{
  "n_layer": 11,
  "d_model": 512,
  "n_head": 8,
  "n_kv_head": 8,
  "head_dim": 64,
  "d_mlp": 1536,
  "vocab_size": 8192,
  "activation": "gelu",
  "norm": "layernorm",
  "norm_place": "pre",
  "norm_eps": 1e-05,
  "positions": "rope",
  "rope_base": 10000.0,
  "rope_fraction": 0.25,
  "qk_norm": false,
  "attn_scale": 0.125,
  "bias": "all",
  "tie_embeddings": false,
  "parallel_block": true,
  "init": "trunc",
  "init_std_qkv": 0.0164,
  "init_std_o": 0.0164,
  "init_std_up": 0.0164,
  "init_std_down": 0.0,
  "init_mimetic": 0.5,
  "optimizer": "muon",
  "lr": 0.0106,
  "lr_mult_qkv": 0.5,
  "beta1": 0.95,
  "lr_head": 0.00606,
  "grad_clip": 1.0,
  "warmup_steps": 200,
  "schedule": "wsd",
  "decay_fraction": 1.0,
  "decay_shape": "sqrt",
  "final_lr_fraction": 0.05,
  "batch_tokens": 131072,
  "seq_len": 1024,
  "doc_mask": false,
  "train_tokens": 781400000,
  "steps": 5962,
  "dataset": "wikipedia_en"
}
Each number is 50 + 10 x the weight over its row's rms, rounded and kept within 0 to 99. Layers, rows and columns count from 0. The size before them is the row's rms in percent of the matrix's.

# o: layer 7 attention output (transposed), 512x512, rms 0.0653, rows 220-246, columns 128-255
# v: layer 7 attention value, 512x512, rms 0.0406, rows 221-247, columns 128-255
o220 109:57 51 52 51 52 47 54 34 53 39 44 71 56 36 65 49 57 55 60 35 37 49 65 47 47 41 56 61 41 50 53 55 49 61 42 62 46 60 49 49 47 64 26 40 62 58 42 61 47 57 59 45 52 58 58 34 58 43 33 54 52 26 39 47 44 41 59 56 42 42 40 50 60 29 33 54 60 49 55 41 60 52 79 40 41 49 37 58 48 59 52 63 54 55 60 65 40 39 50 59 48 37 53 50 57 71 46 39 55 42 42 41 71 53 41 58 44 45 46 45 54 55 45 38 44 42 61 49
v221 117:37 60 52 42 65 59 58 46 45 48 42 48 48 41 59 46 52 52 60 44 62 56 38 43 49 47 50 40 51 40 52 37 46 36 44 48 62 48 57 47 44 58 36 50 57 69 52 41 52 61 49 65 50 68 56 68 41 56 45 41 54 53 40 49 65 56 65 55 76 35 55 48 44 47 64 62 49 37 62 53 57 55 32 45 42 62 28 32 41 31 46 47 33 39 48 46 57 45 50 54 49 45 49 57 33 53 54 47 61 62 25 55 58 56 49 42 60 38 34 65 58 56 39 50 68 33 41 56
o221 112:59 44 44 49 47 33 45 66 70 60 46 46 47 54 31 48 58 57 56 53 48 37 62 48 47 34 45 35 46 53 52 43 45 63 62 45 37 41 42 63 61 56 54 48 60 48 44 54 53 59 46 43 40 49 46 51 56 43 42 55 46 42 46 43 58 57 53 44 56 48 53 43 48 47 59 59 53 51 50 52 45 40 63 67 45 72 67 50 42 48 53 56 47 60 47 39 67 34 36 48 37 53 41 69 60 53 33 66 43 51 60 32 52 36 45 61 62 69 49 47 59 40 53 38 47 46 38 25
v222 113:44 56 37 46 57 44 53 48 43 53 48 54 44 42 35 62 51 42 53 54 47 59 47 43 43 54 55 44 51 40 56 39 40 47 44 64 49 57 44 40 66 64 37 39 54 43 58 33 55 40 53 46 59 50 38 53 47 43 65 50 40 66 42 30 34 35 56 64 45 68 47 59 36 51 54 61 29 49 26 51 31 71 49 58 49 42 47 54 76 46 58 40 47 41 56 54 34 47 35 28 41 36 37 57 57 45 41 44 52 66 68 46 60 66 49 58 50 69 57 63 54 46 28 49 39 40 69 58
o222 111:46 32 57 66 60 59 60 56 54 31 54 33 59 54 41 47 66 37 63 51 65 46 62 49 52 43 43 70 69 51 57 45 71 43 50 57 46 60 39 55 56 39 48 49 46 47 71 54 44 56 35 49 51 65 67 40 47 64 55 64 36 42 57 38 42 54 63 33 47 50 55 59 57 57 51 57 74 64 52 49 61 33 49 48 63 43 47 41 60 41 48 43 70 54 65 64 56 51 52 67 63 49 53 52 58 48 62 60 52 44 34 61 56 28 34 48 38 40 37 46 75 54 44 53 37 59 36 23
v223 114:41 46 52 45 48 58 45 52 54 56 53 58 49 34 50 56 61 61 67 72 41 50 44 60 55 63 33 53 54 52 59 44 40 49 41 47 62 54 48 64 54 52 48 55 40 66 56 35 51 40 56 42 43 45 46 50 56 60 47 45 39 46 59 63 37 59 45 60 44 28 43 35 35 62 49 59 60 42 26 56 51 58 49 41 45 48 68 41 56 60 68 52 41 44 42 54 61 56 54 43 49 44 47 67 54 57 62 40 48 55 41 40 65 47 41 40 37 58 58 40 56 41 43 45 68 38 56 23
o223 110:45 42 54 41 55 43 68 49 32 42 60 62 53 53 42 57 47 58 45 57 49 62 42 29 60 39 47 47 49 62 57 38 31 51 52 43 51 50 53 39 54 37 55 50 54 64 34 37 57 51 35 52 36 58 62 69 40 40 37 59 38 40 43 50 59 43 33 45 51 53 55 36 36 50 56 66 40 48 51 32 61 50 69 47 44 50 39 57 42 40 43 45 41 50 44 46 50 43 53 51 41 61 62 58 43 28 58 57 64 54 62 32 28 71 38 52 50 49 26 69 51 53 52 45 57 73 40 49
v224 115:54 57 52 50 55 59 59 44 44 49 46 50 44 46 70 58 42 58 50 52 47 49 30 30 27 46 41 41 45 46 37 57 60 45 36 64 50 27 61 48 56 48 49 48 52 45 42 52 46 53 47 44 51 35 26 50 68 57 44 52 57 58 54 54 70 47 48 57 37 67 46 63 54 61 39 41 53 78 54 51 56 59 35 35 46 29 63 39 51 49 74 57 33 62 47 48 52 56 59 55 34 39 45 61 60 71 61 54 38 37 52 45 48 35 47 50 32 60 44 63 54 57 40 48 69 54 61 45
o224 111:69 49 54 34 51 37 51 68 43 48 40 58 63 64 68 41 72 43 45 54 61 54 49 73 58 67 45 69 34 36 58 51 44 72 60 33 47 51 51 68 31 37 37 45 42 57 45 35 46 49 63 63 60 40 60 56 53 51 61 51 48 64 64 42 27 45 37 51 37 52 51 40 49 38 52 38 60 39 38 53 31 55 59 60 48 58 39 57 54 33 45 44 50 57 64 66 55 41 38 49 42 44 42 57 35 38 50 43 45 52 58 45 36 79 37 46 42 66 36 48 43 53 60 42 37 54 43 59
v225 111:43 18 51 50 45 47 64 63 51 56 35 47 39 41 50 44 55 44 51 47 39 53 55 59 62 47 63 37 53 26 59 46 43 58 44 57 61 58 47 69 65 67 52 70 52 40 62 56 27 56 53 49 58 64 47 55 47 37 34 61 68 40 46 61 43 67 53 54 54 36 53 56 63 40 51 48 51 64 47 30 49 34 46 50 62 47 50 53 52 47 52 31 47 52 54 51 45 48 39 71 28 41 38 55 50 50 29 63 47 45 55 45 65 59 41 31 42 70 50 50 59 32 67 45 66 58 38 56
o225 108:54 60 59 69 57 49 47 53 58 60 66 46 43 30 42 44 67 50 76 53 52 38 63 57 46 48 57 53 42 49 42 46 33 59 49 55 56 67 44 45 40 52 54 45 63 50 71 52 40 29 41 49 45 51 48 43 54 68 41 44 36 51 59 42 54 40 40 39 47 55 45 57 38 39 50 39 44 51 36 60 58 53 41 58 29 55 60 44 54 51 41 64 48 56 58 49 40 60 56 52 61 61 50 48 56 58 36 46 39 42 41 60 44 37 56 52 48 52 34 71 43 62 62 55 35 58 45 46
v226 113:54 43 47 48 63 49 64 58 48 44 50 57 60 53 28 53 43 53 67 49 50 29 36 43 55 62 51 47 36 46 39 30 59 30 48 41 60 61 39 54 47 63 52 66 40 61 29 55 57 65 39 38 44 47 42 33 65 39 53 49 45 57 42 43 62 30 62 49 33 46 58 51 76 63 65 44 41 32 43 44 46 50 43 51 52 68 45 48 53 58 29 39 28 46 57 52 55 57 44 62 32 52 41 45 28 52 36 30 55 51 55 45 55 55 45 43 38 38 55 54 48 36 69 53 37 51 56 53
o226 111:48 50 40 55 32 52 49 49 40 42 52 47 19 47 37 39 52 55 54 42 57 53 56 47 59 27 53 43 59 38 61 59 52 67 55 40 42 54 58 60 45 37 53 49 31 44 55 42 49 52 55 49 49 43 52 55 38 65 48 35 47 55 62 56 40 48 55 44 46 58 54 30 73 45 44 62 48 44 47 61 66 49 68 46 43 48 38 54 55 52 54 59 47 50 51 50 43 55 54 43 56 43 59 48 36 61 57 75 51 34 40 56 42 46 42 46 71 35 47 65 40 44 49 38 74 48 60 38
v227 115:51 40 49 46 52 31 53 51 56 60 26 62 41 49 57 51 58 38 50 54 41 54 47 50 57 70 45 56 44 48 48 41 55 59 42 58 45 68 45 62 40 25 52 47 56 61 50 50 59 55 62 48 42 43 41 55 51 36 55 62 46 50 38 51 72 55 45 44 42 50 57 52 42 48 59 45 59 62 53 61 32 55 63 43 46 75 50 49 73 29 52 53 51 56 46 64 55 47 50 48 62 56 55 25 66 42 52 57 47 47 38 63 48 56 18 60 49 45 38 47 42 59 53 59 36 63 55 58
o227 113:50 45 42 48 36 40 44 59 35 72 63 45 45 55 38 52 54 42 46 42 56 46 44 39 41 46 61 51 63 52 46 49 44 46 51 47 67 50 45 49 60 45 51 50 40 69 47 37 55 62 71 37 42 53 47 51 40 61 54 35 52 65 42 45 59 55 52 62 65 48 60 50 59 53 63 54 48 43 62 66 58 47 48 63 35 63 53 64 41 54 55 44 46 47 48 47 67 29 40 51 43 43 69 58 54 55 49 52 51 49 54 55 38 57 58 45 49 53 66 61 36 55 55 35 52 58 50 59
v228 115:49 40 47 42 46 52 50 49 70 32 63 48 52 52 41 50 45 46 40 51 60 44 53 69 52 36 44 30 63 43 51 57 53 35 32 53 50 54 43 59 64 61 63 51 47 51 46 26 58 32 42 48 45 51 51 41 68 63 51 42 44 60 42 58 63 72 64 51 61 70 64 49 43 56 62 52 50 51 69 53 53 59 56 51 54 53 47 44 48 51 47 56 28 47 27 47 39 52 57 41 34 43 42 40 55 57 54 41 44 42 47 57 44 58 32 41 41 60 54 59 53 61 55 52 54 54 35 59
o228 110:63 52 61 63 47 42 44 45 65 54 42 43 42 45 53 62 67 41 23 45 25 38 44 32 59 49 47 32 78 50 62 44 63 55 45 58 61 57 55 60 53 60 57 51 39 46 70 44 62 56 38 50 43 55 49 36 42 41 50 44 59 41 59 51 38 45 50 52 58 54 46 52 52 50 46 42 75 43 40 60 44 45 69 38 54 45 60 29 64 53 61 53 46 61 59 57 63 56 50 77 45 41 58 39 43 42 50 54 26 57 49 51 44 29 77 69 55 43 58 62 63 50 46 38 32 58 51 35
v229 112:42 42 31 33 55 48 51 55 57 49 44 43 42 35 33 60 50 37 39 50 44 28 60 47 56 49 77 65 59 49 55 47 55 64 53 41 42 46 41 41 28 61 41 44 38 61 50 66 79 64 50 32 47 58 68 43 46 51 57 50 49 61 32 57 67 64 62 45 51 60 53 51 52 58 70 43 72 45 59 53 49 42 39 38 60 56 49 55 34 54 56 45 43 56 49 45 31 56 48 57 60 52 41 57 51 62 71 58 66 55 48 45 62 56 37 50 30 62 57 42 59 48 42 38 50 34 39 46
o229 109:38 63 64 54 42 56 53 44 47 58 52 55 62 44 69 54 63 51 67 59 52 42 41 55 44 47 42 55 42 39 68 37 35 37 47 43 60 54 43 41 68 59 38 66 60 37 46 63 63 43 36 56 47 48 47 40 54 49 38 57 58 58 47 53 56 39 42 67 47 41 51 45 76 61 50 53 46 41 46 35 38 56 41 71 37 60 57 64 43 39 48 58 61 54 44 48 54 51 49 51 61 50 46 28 35 42 52 60 53 56 43 74 63 34 61 38 52 47 48 53 42 47 50 23 62 45 32 43
v230 111:45 33 49 60 49 53 41 41 52 65 59 29 43 66 44 54 38 55 57 46 44 50 37 61 49 80 39 56 34 52 30 74 39 46 33 63 53 28 36 33 69 34 43 40 56 49 51 48 54 27 74 56 44 42 46 44 46 41 46 40 46 45 57 47 37 52 36 50 75 57 63 64 58 35 49 61 57 54 30 47 53 51 56 40 36 45 70 30 59 36 37 50 53 52 51 33 56 61 40 50 53 56 62 38 50 42 48 48 50 75 38 54 43 71 55 47 50 55 49 45 45 53 46 47 45 64 32 48
o230 111:54 62 45 53 55 53 50 58 60 58 55 40 45 42 56 46 55 53 44 53 60 64 53 49 58 50 47 62 48 50 41 49 49 41 48 48 45 43 50 54 39 39 48 49 50 72 45 47 42 46 67 41 46 57 54 54 45 55 66 56 52 29 38 37 50 65 43 43 44 50 39 59 43 45 55 49 59 70 67 37 49 53 46 52 44 53 41 51 25 48 58 56 35 43 50 66 74 55 60 54 53 57 53 44 50 46 68 51 49 39 53 36 63 34 43 55 39 61 42 42 43 56 53 47 51 44 55 49
v231 114:68 38 34 34 41 43 38 45 39 46 35 42 36 45 24 39 51 34 54 50 51 60 55 24 45 48 50 44 48 62 59 52 49 66 47 41 46 65 52 44 38 67 59 58 63 48 53 51 54 31 55 56 51 59 45 30 49 60 36 24 46 52 64 52 54 52 44 62 57 54 57 44 39 63 55 46 57 32 47 58 61 59 48 43 45 45 43 49 42 44 45 49 65 54 67 48 49 66 61 58 68 53 51 51 44 54 53 44 40 50 54 50 46 49 36 48 33 55 50 63 33 52 56 56 33 48 46 53
o231 108:54 59 55 61 40 45 42 46 51 51 44 51 36 43 59 53 55 48 33 35 29 47 54 62 52 37 50 50 48 43 49 45 50 31 55 51 48 56 54 43 54 53 68 53 35 55 44 56 49 42 30 58 44 51 51 46 42 51 61 53 53 57 37 58 37 46 24 60 60 53 45 71 48 56 49 60 62 56 69 34 55 51 52 47 59 47 48 50 60 51 56 50 26 44 70 49 55 43 21 55 46 57 62 43 55 76 50 34 61 54 29 60 43 54 52 54 51 54 69 60 50 49 45 41 38 38 49 48
v232 112:42 36 39 54 48 62 42 44 42 49 59 49 53 54 52 60 53 32 55 47 42 53 58 57 50 45 46 51 49 43 47 51 40 19 45 58 32 52 69 42 61 44 63 45 45 30 58 67 52 33 37 49 36 56 59 45 54 40 57 39 55 51 37 67 61 44 54 56 32 51 62 32 50 49 36 55 27 60 43 59 60 63 50 48 67 50 58 54 60 55 42 55 40 47 38 28 48 54 50 55 60 50 44 66 47 40 53 43 45 42 57 55 49 36 72 39 58 56 45 39 55 38 57 61 49 49 72 70
o232 107:44 52 58 46 53 47 66 47 60 48 58 46 48 46 43 55 30 59 54 40 66 53 43 46 58 35 55 41 47 56 39 58 56 57 41 47 34 46 49 58 47 50 69 59 50 48 48 45 64 52 50 36 35 60 47 36 37 56 47 49 39 40 68 56 72 61 64 50 40 57 49 51 45 33 55 47 42 70 49 57 51 45 57 72 59 53 45 40 58 52 28 66 60 46 26 60 39 61 55 36 49 60 46 40 47 53 51 62 45 59 65 36 48 54 39 49 69 44 45 66 45 60 56 24 48 59 47 51
v233 113:74 57 53 53 67 58 51 58 49 16 52 48 43 40 65 31 48 37 58 45 48 33 44 56 55 45 51 42 33 51 43 47 41 52 68 45 52 57 59 49 53 44 45 55 37 37 41 40 44 44 48 46 52 43 39 56 54 35 30 53 57 66 57 52 50 66 48 54 23 43 64 54 41 38 52 57 51 63 36 49 43 49 51 46 58 70 58 53 44 52 43 50 60 42 56 33 52 47 63 64 42 24 55 40 62 51 19 43 42 59 53 74 48 50 38 54 59 61 54 53 60 60 61 41 55 58 61 42
o233 109:27 61 52 60 54 45 52 60 54 55 65 45 43 61 58 59 23 46 41 44 49 67 34 48 43 53 53 52 75 63 60 63 57 52 54 74 32 36 40 38 46 53 62 48 72 59 52 66 58 57 43 59 34 34 54 32 30 63 57 52 37 49 51 64 39 48 62 43 66 45 57 35 58 72 56 50 45 61 46 29 48 68 52 32 40 46 43 53 41 60 48 48 57 44 69 61 49 52 47 21 56 56 47 75 37 42 42 59 53 56 61 39 38 43 51 44 55 47 64 61 48 47 42 71 51 61 40 38
v234 115:47 57 69 31 47 61 61 53 35 48 33 54 57 62 53 47 64 54 45 48 38 46 48 52 46 54 58 55 39 56 61 71 54 47 42 49 38 42 47 50 49 45 46 50 48 41 47 52 64 50 28 58 46 40 61 35 63 44 57 46 52 64 51 59 37 55 22 48 66 63 52 45 65 35 55 41 48 48 52 52 51 46 56 52 46 52 49 56 49 50 32 55 44 64 49 31 57 46 66 46 63 64 68 53 60 64 34 58 69 42 57 36 28 54 54 48 48 53 48 44 37 50 49 67 43 43 40 39
o234 108:54 44 50 49 50 43 44 70 54 50 43 41 56 40 52 57 47 47 50 40 53 38 66 46 47 51 57 60 63 54 52 45 37 62 36 55 31 54 40 61 42 43 55 62 33 49 57 36 53 53 42 36 74 49 65 55 64 46 46 56 56 58 53 51 51 37 43 48 45 36 58 51 33 60 38 47 49 42 65 52 61 58 64 69 63 46 41 44 36 47 55 53 43 44 39 52 67 23 40 40 30 50 47 35 47 47 37 35 52 38 42 49 58 44 35 56 63 52 58 38 49 33 45 34 48 53 44 42
v235 113:59 20 52 63 54 61 52 58 53 63 50 55 59 37 52 53 53 62 59 52 41 68 54 44 37 49 28 49 72 45 76 60 71 32 46 68 48 45 59 49 50 39 57 36 53 34 47 47 34 50 69 33 64 32 50 47 64 33 47 49 47 58 38 50 63 50 66 47 50 51 45 49 81 49 54 47 47 61 53 53 34 40 38 36 60 52 70 49 43 57 61 53 55 60 57 48 50 38 25 39 46 42 50 37 30 35 47 57 43 47 29 56 59 62 55 41 39 39 60 48 36 54 55 40 61 72 45 50
o235 110:35 46 59 35 40 60 66 34 54 38 57 60 70 58 42 55 47 55 41 54 57 52 45 48 57 41 57 60 58 42 57 48 50 44 56 39 46 37 65 54 47 43 42 33 53 46 57 65 42 28 53 45 60 65 34 49 46 54 39 57 49 51 51 52 55 44 44 54 54 30 63 27 42 32 32 47 67 65 41 47 47 61 53 57 48 41 44 33 49 43 42 36 55 42 57 53 40 36 41 56 57 62 62 47 36 64 47 75 48 57 60 37 51 48 42 45 55 46 38 41 51 38 41 53 51 40 41 55
v236 118:47 43 36 46 63 58 35 48 52 53 43 48 41 44 50 44 47 40 59 57 55 52 36 47 44 35 42 49 59 38 66 67 45 49 49 52 42 55 48 61 42 49 33 51 53 51 40 50 61 49 55 55 45 43 42 23 42 46 42 48 47 75 55 59 36 47 68 58 61 38 50 45 40 48 48 52 61 33 78 52 33 46 39 50 44 37 67 44 31 61 42 56 46 40 44 47 55 27 50 50 50 47 39 64 58 51 51 49 65 50 52 50 53 46 59 54 57 68 67 51 24 63 61 73 56 52 45 56
o236 117:39 34 74 53 46 56 46 53 48 44 59 51 33 56 54 38 61 55 42 39 50 40 68 64 37 50 48 57 51 52 54 45 61 55 40 54 61 45 40 40 52 62 53 32 53 35 54 50 41 66 51 44 38 41 59 72 45 43 36 27 60 48 52 40 47 47 39 38 40 48 52 43 48 58 46 59 50 47 40 33 51 40 62 57 58 45 37 60 48 29 46 46 44 45 44 53 53 64 43 36 44 43 67 53 41 54 50 51 44 40 45 45 38 60 47 55 73 56 69 33 66 49 46 61 40 48 53 53
v237 113:43 42 46 37 42 65 50 61 52 45 44 49 56 36 59 69 58 48 62 50 45 37 63 33 55 43 62 32 52 55 30 51 37 49 42 54 48 56 32 32 49 35 40 64 60 39 40 39 59 54 42 28 49 57 44 54 57 57 60 54 60 47 73 63 55 52 50 40 42 44 62 39 51 50 70 48 57 57 57 33 43 60 44 52 45 40 46 53 52 38 48 55 49 37 45 66 53 46 51 60 46 31 57 44 44 70 66 56 62 49 64 39 61 55 51 45 53 39 51 71 38 44 54 55 49 59 52 44
o237 106:48 65 63 74 49 56 46 63 44 44 36 46 49 49 60 54 58 60 39 53 44 27 52 52 66 53 52 51 39 52 59 63 56 48 61 57 51 55 53 58 46 84 34 46 43 48 58 50 38 40 62 38 59 52 46 32 54 63 30 39 47 52 39 67 45 47 42 45 62 48 45 47 32 56 50 64 40 60 54 56 51 42 56 73 52 51 43 49 47 57 52 65 52 56 53 35 70 51 54 43 41 46 36 66 46 49 45 45 63 62 21 37 65 28 54 33 60 60 59 43 35 55 47 60 48 40 56 48
v238 112:60 44 58 54 48 49 51 48 58 57 43 60 48 54 42 29 65 29 51 58 42 39 45 61 48 51 60 58 70 53 47 57 48 61 52 39 67 42 62 63 64 45 66 54 56 40 54 43 52 50 39 35 34 73 24 58 49 51 49 45 60 59 58 39 57 61 48 50 33 40 48 49 74 44 52 36 35 67 31 41 54 64 41 49 49 41 52 52 59 40 50 37 40 38 29 48 59 49 47 56 34 36 72 48 33 46 36 32 58 47 46 49 52 54 54 44 36 41 63 56 55 45 42 44 54 58 36 48
o238 107:53 40 24 50 57 55 39 38 47 32 44 48 22 51 57 70 71 48 68 56 63 41 62 60 57 56 48 57 57 61 35 44 49 53 53 61 45 42 41 43 40 54 32 44 32 42 59 35 41 48 54 43 38 42 41 49 19 51 66 48 52 44 53 64 44 37 53 52 45 44 50 74 47 45 48 48 57 30 53 40 32 47 46 50 45 50 47 53 44 74 35 43 39 42 51 69 48 81 42 44 41 60 49 61 70 54 51 68 33 62 39 35 57 59 48 51 70 58 45 38 44 49 28 43 27 53 53 36
v239 113:52 47 48 59 51 46 54 51 66 50 54 48 59 40 44 48 59 33 49 61 41 45 60 47 54 34 53 56 48 59 45 67 61 57 45 66 58 27 29 43 61 43 57 51 63 53 50 58 37 69 59 49 47 55 51 49 49 75 56 42 46 40 57 60 57 49 40 56 39 59 39 46 35 50 36 38 58 48 55 49 51 59 41 63 54 45 44 54 46 36 63 39 46 62 36 51 62 40 41 59 41 48 45 37 59 44 30 44 36 62 39 37 57 60 45 49 36 34 57 39 53 44 67 53 61 43 67 64
o239 107:60 51 47 21 62 63 56 46 28 43 41 58 63 49 50 48 39 44 49 62 65 57 51 60 59 38 43 36 54 60 45 37 59 47 60 29 39 45 55 38 57 60 59 59 31 45 47 58 56 50 62 44 68 44 45 43 38 61 43 58 60 60 48 46 30 56 54 37 44 47 62 73 72 58 58 45 47 59 55 64 43 58 58 39 52 60 54 62 64 38 41 49 63 49 43 30 54 64 52 47 56 39 44 63 35 46 61 40 57 55 57 63 36 55 44 57 53 56 41 38 63 44 55 56 37 56 56 45
v240 112:38 55 63 45 57 40 53 42 61 51 49 48 56 48 45 40 49 53 41 47 47 49 47 36 53 33 63 54 42 40 66 49 63 63 47 45 54 62 42 43 52 38 58 40 48 53 59 58 58 57 52 42 31 43 33 56 65 53 60 66 40 50 35 63 32 44 45 54 44 40 43 45 49 49 41 69 58 48 63 50 54 54 48 49 52 58 73 54 52 53 45 47 64 39 41 47 59 38 50 55 60 44 53 56 44 45 61 57 43 23 49 55 53 52 56 50 43 54 32 49 57 68 44 43 59 60 52 59
o240 111:39 57 43 52 41 51 44 54 64 51 69 54 32 57 63 62 45 38 50 45 49 66 38 59 50 30 25 60 39 55 32 44 34 48 64 56 55 50 63 16 51 47 58 40 44 43 65 42 31 50 63 52 69 52 38 55 51 38 38 51 42 48 43 45 52 37 48 59 52 47 69 54 36 41 67 45 65 52 38 45 59 65 46 50 48 59 37 47 23 53 44 50 55 62 60 54 35 52 39 58 49 63 52 54 57 43 57 43 50 54 42 42 60 68 39 47 52 39 44 29 44 41 37 51 47 58 37 51
v241 115:43 37 51 45 48 72 44 50 44 39 44 43 40 53 56 51 64 66 47 37 41 60 38 53 46 37 50 47 58 40 32 58 50 51 72 64 50 47 61 21 39 47 50 70 41 45 64 48 56 52 68 40 57 57 62 56 57 66 53 68 45 44 46 40 68 58 52 54 52 65 60 50 39 52 74 61 52 49 65 53 41 54 45 37 53 49 40 51 55 53 31 57 37 45 60 47 34 54 49 28 45 54 44 52 49 58 44 46 41 58 58 66 36 64 46 56 46 65 57 49 64 51 65 74 60 34 59 47
o241 110:82 42 53 67 63 46 50 44 40 59 47 45 49 51 65 33 44 55 59 51 45 40 74 42 35 59 34 51 43 59 44 52 60 64 47 44 52 46 62 59 51 54 56 38 51 64 55 42 55 52 63 35 26 33 62 58 56 58 47 52 55 50 56 42 41 49 47 54 47 84 49 52 38 53 47 53 50 54 46 21 33 34 69 58 52 57 44 44 43 64 45 50 61 60 51 25 60 25 67 46 43 37 48 40 61 54 52 58 56 69 45 59 28 58 53 58 54 52 56 37 57 59 44 70 38 59 33 61
v242 117:57 40 51 50 37 44 47 40 71 50 57 63 60 44 55 51 56 35 62 49 56 48 54 65 47 55 37 41 40 39 57 28 38 54 53 46 70 33 25 50 44 45 44 52 50 46 36 48 46 65 51 47 41 51 70 49 66 54 54 53 62 40 68 58 47 27 51 64 48 24 50 68 72 41 37 47 52 53 39 53 43 53 65 32 51 49 38 39 43 54 36 51 50 50 40 48 53 67 49 65 47 47 47 39 42 52 57 43 49 38 56 64 32 48 56 52 41 55 57 37 50 54 44 52 43 56 48 74
o242 110:51 53 47 46 34 63 49 46 59 54 36 47 50 41 36 27 50 56 56 60 47 63 39 54 48 41 50 37 47 50 52 46 52 50 49 59 57 49 66 36 55 34 51 43 40 38 46 37 50 60 42 41 54 51 35 56 38 47 27 53 72 48 37 41 67 42 50 43 47 67 59 36 39 51 31 40 49 43 57 59 48 49 32 66 61 39 62 56 53 62 72 37 58 47 70 49 48 37 57 55 47 48 49 43 47 62 50 40 40 47 47 45 51 66 54 50 31 53 43 51 64 38 66 48 38 62 44 50
v243 114:72 49 51 60 47 61 56 51 49 45 54 41 35 52 39 62 49 55 48 60 47 44 67 58 51 52 59 69 54 58 43 53 63 69 46 26 35 61 71 51 41 39 45 44 58 43 55 52 40 49 55 45 58 39 43 39 46 51 49 57 45 52 40 46 42 64 39 37 51 55 39 62 52 47 63 52 45 55 42 53 51 36 45 51 54 53 53 66 57 51 52 44 69 47 42 57 38 40 45 71 65 52 70 53 33 48 46 37 55 64 52 57 27 54 54 48 66 46 59 59 53 43 44 47 43 59 55 25
o243 108:32 65 41 28 62 42 38 54 47 42 76 54 59 52 50 50 51 61 62 69 49 25 46 47 52 45 55 54 56 53 46 40 50 49 50 54 61 31 50 42 49 49 42 46 54 41 52 42 46 42 49 49 56 48 59 60 71 45 51 48 42 51 49 61 67 53 29 55 61 34 51 47 41 43 49 41 27 61 70 51 59 40 45 36 54 38 48 29 42 46 38 47 47 26 53 50 71 53 48 50 47 45 45 38 55 45 62 54 56 25 57 47 42 62 56 62 56 69 54 49 50 47 57 44 58 37 48 47
v244 112:47 52 46 53 46 52 47 53 34 46 53 48 58 46 56 36 50 46 56 44 57 64 41 36 54 44 42 47 52 44 40 31 32 55 48 32 55 68 30 54 49 49 56 25 77 27 33 83 58 57 53 57 52 62 39 60 40 66 75 52 37 62 43 38 34 42 50 63 55 33 49 48 62 53 51 70 41 50 53 43 53 48 58 64 68 49 43 62 46 42 58 39 50 40 49 58 47 42 61 47 28 59 57 60 36 48 61 58 70 56 47 73 40 53 61 45 59 38 68 45 50 43 58 65 68 34 42 51
o244 110:40 51 41 64 50 44 30 65 62 48 59 49 59 66 41 40 41 34 45 59 53 51 45 43 51 43 50 37 58 50 44 58 36 66 50 47 58 58 46 32 51 49 48 63 33 51 62 26 51 55 46 62 65 38 49 31 58 41 47 55 35 45 53 44 38 56 49 46 48 44 47 42 45 51 59 60 57 62 53 59 55 59 60 42 43 49 56 45 49 72 64 39 63 42 59 50 37 69 63 49 48 37 33 47 38 46 50 60 29 42 43 43 51 46 47 63 48 52 41 57 59 46 53 46 68 46 61 46
v245 114:58 67 55 52 57 40 60 50 46 40 37 45 34 50 48 29 64 43 62 38 46 33 54 50 65 60 60 42 46 39 74 49 50 46 49 57 41 32 54 30 53 51 31 54 62 40 52 60 55 56 69 49 43 39 44 46 28 61 52 49 58 54 66 23 51 43 60 51 30 54 66 49 50 49 39 53 58 45 67 59 68 52 55 49 46 50 49 55 46 51 36 35 48 70 47 50 63 41 39 59 45 54 49 48 55 40 51 45 41 54 54 66 41 49 66 54 67 63 69 50 43 40 46 59 57 52 40 47
o245 110:37 59 43 46 44 45 43 45 44 60 54 46 69 58 50 60 39 34 67 50 55 58 38 61 30 52 60 49 34 46 57 53 50 53 50 41 51 77 42 41 42 54 53 39 40 50 64 42 59 49 53 53 53 47 56 27 56 66 33 63 52 56 35 50 47 48 45 27 54 49 49 47 58 51 53 47 51 58 53 44 49 63 54 35 58 51 60 62 47 49 50 62 33 57 48 42 42 54 58 44 54 59 47 43 43 55 39 61 60 38 49 34 58 66 40 62 45 45 49 44 62 64 47 53 42 43 59 55
v246 114:59 48 54 64 53 57 43 59 32 60 46 58 57 44 45 43 56 58 57 54 47 53 56 59 63 58 45 63 63 49 47 38 42 66 51 40 25 69 63 39 51 44 48 40 59 42 39 56 55 38 58 56 59 43 60 60 34 39 53 60 74 57 63 52 40 49 66 56 41 38 46 34 44 55 46 35 57 52 46 46 71 63 68 37 31 49 82 41 38 45 63 27 38 43 45 51 60 53 50 57 50 55 65 54 52 64 38 65 52 46 31 49 36 49 47 54 32 50 65 51 51 36 51 57 46 47 44 50
o246 109:58 46 64 55 60 53 44 54 56 68 62 56 51 54 47 53 34 43 59 55 45 30 37 48 39 49 56 64 53 57 44 60 56 37 56 65 51 49 52 51 57 49 57 50 37 65 55 52 44 55 46 44 49 45 47 65 44 42 48 43 49 54 38 59 53 42 59 51 45 59 51 42 41 49 66 53 41 58 61 37 48 38 48 70 44 56 40 79 39 53 35 36 41 53 68 67 51 47 55 50 64 56 53 48 48 58 55 40 61 49 51 45 44 37 62 80 61 46 51 52 70 79 38 48 53 59 59 41
v247 112:50 62 49 37 46 52 42 65 49 45 66 44 56 39 67 46 37 52 51 56 50 63 49 35 58 51 51 53 62 36 46 61 51 39 41 53 50 65 45 54 51 41 55 56 41 48 46 54 63 39 45 61 44 45 55 40 59 54 34 42 63 48 37 34 54 61 55 50 39 54 76 59 38 43 28 48 48 42 49 44 51 44 50 31 54 52 61 40 39 52 64 56 55 48 44 47 46 50 47 55 27 60 43 40 57 50 39 60 43 59 54 41 54 50 63 49 50 52 41 53 54 41 35 38 30 47 48 50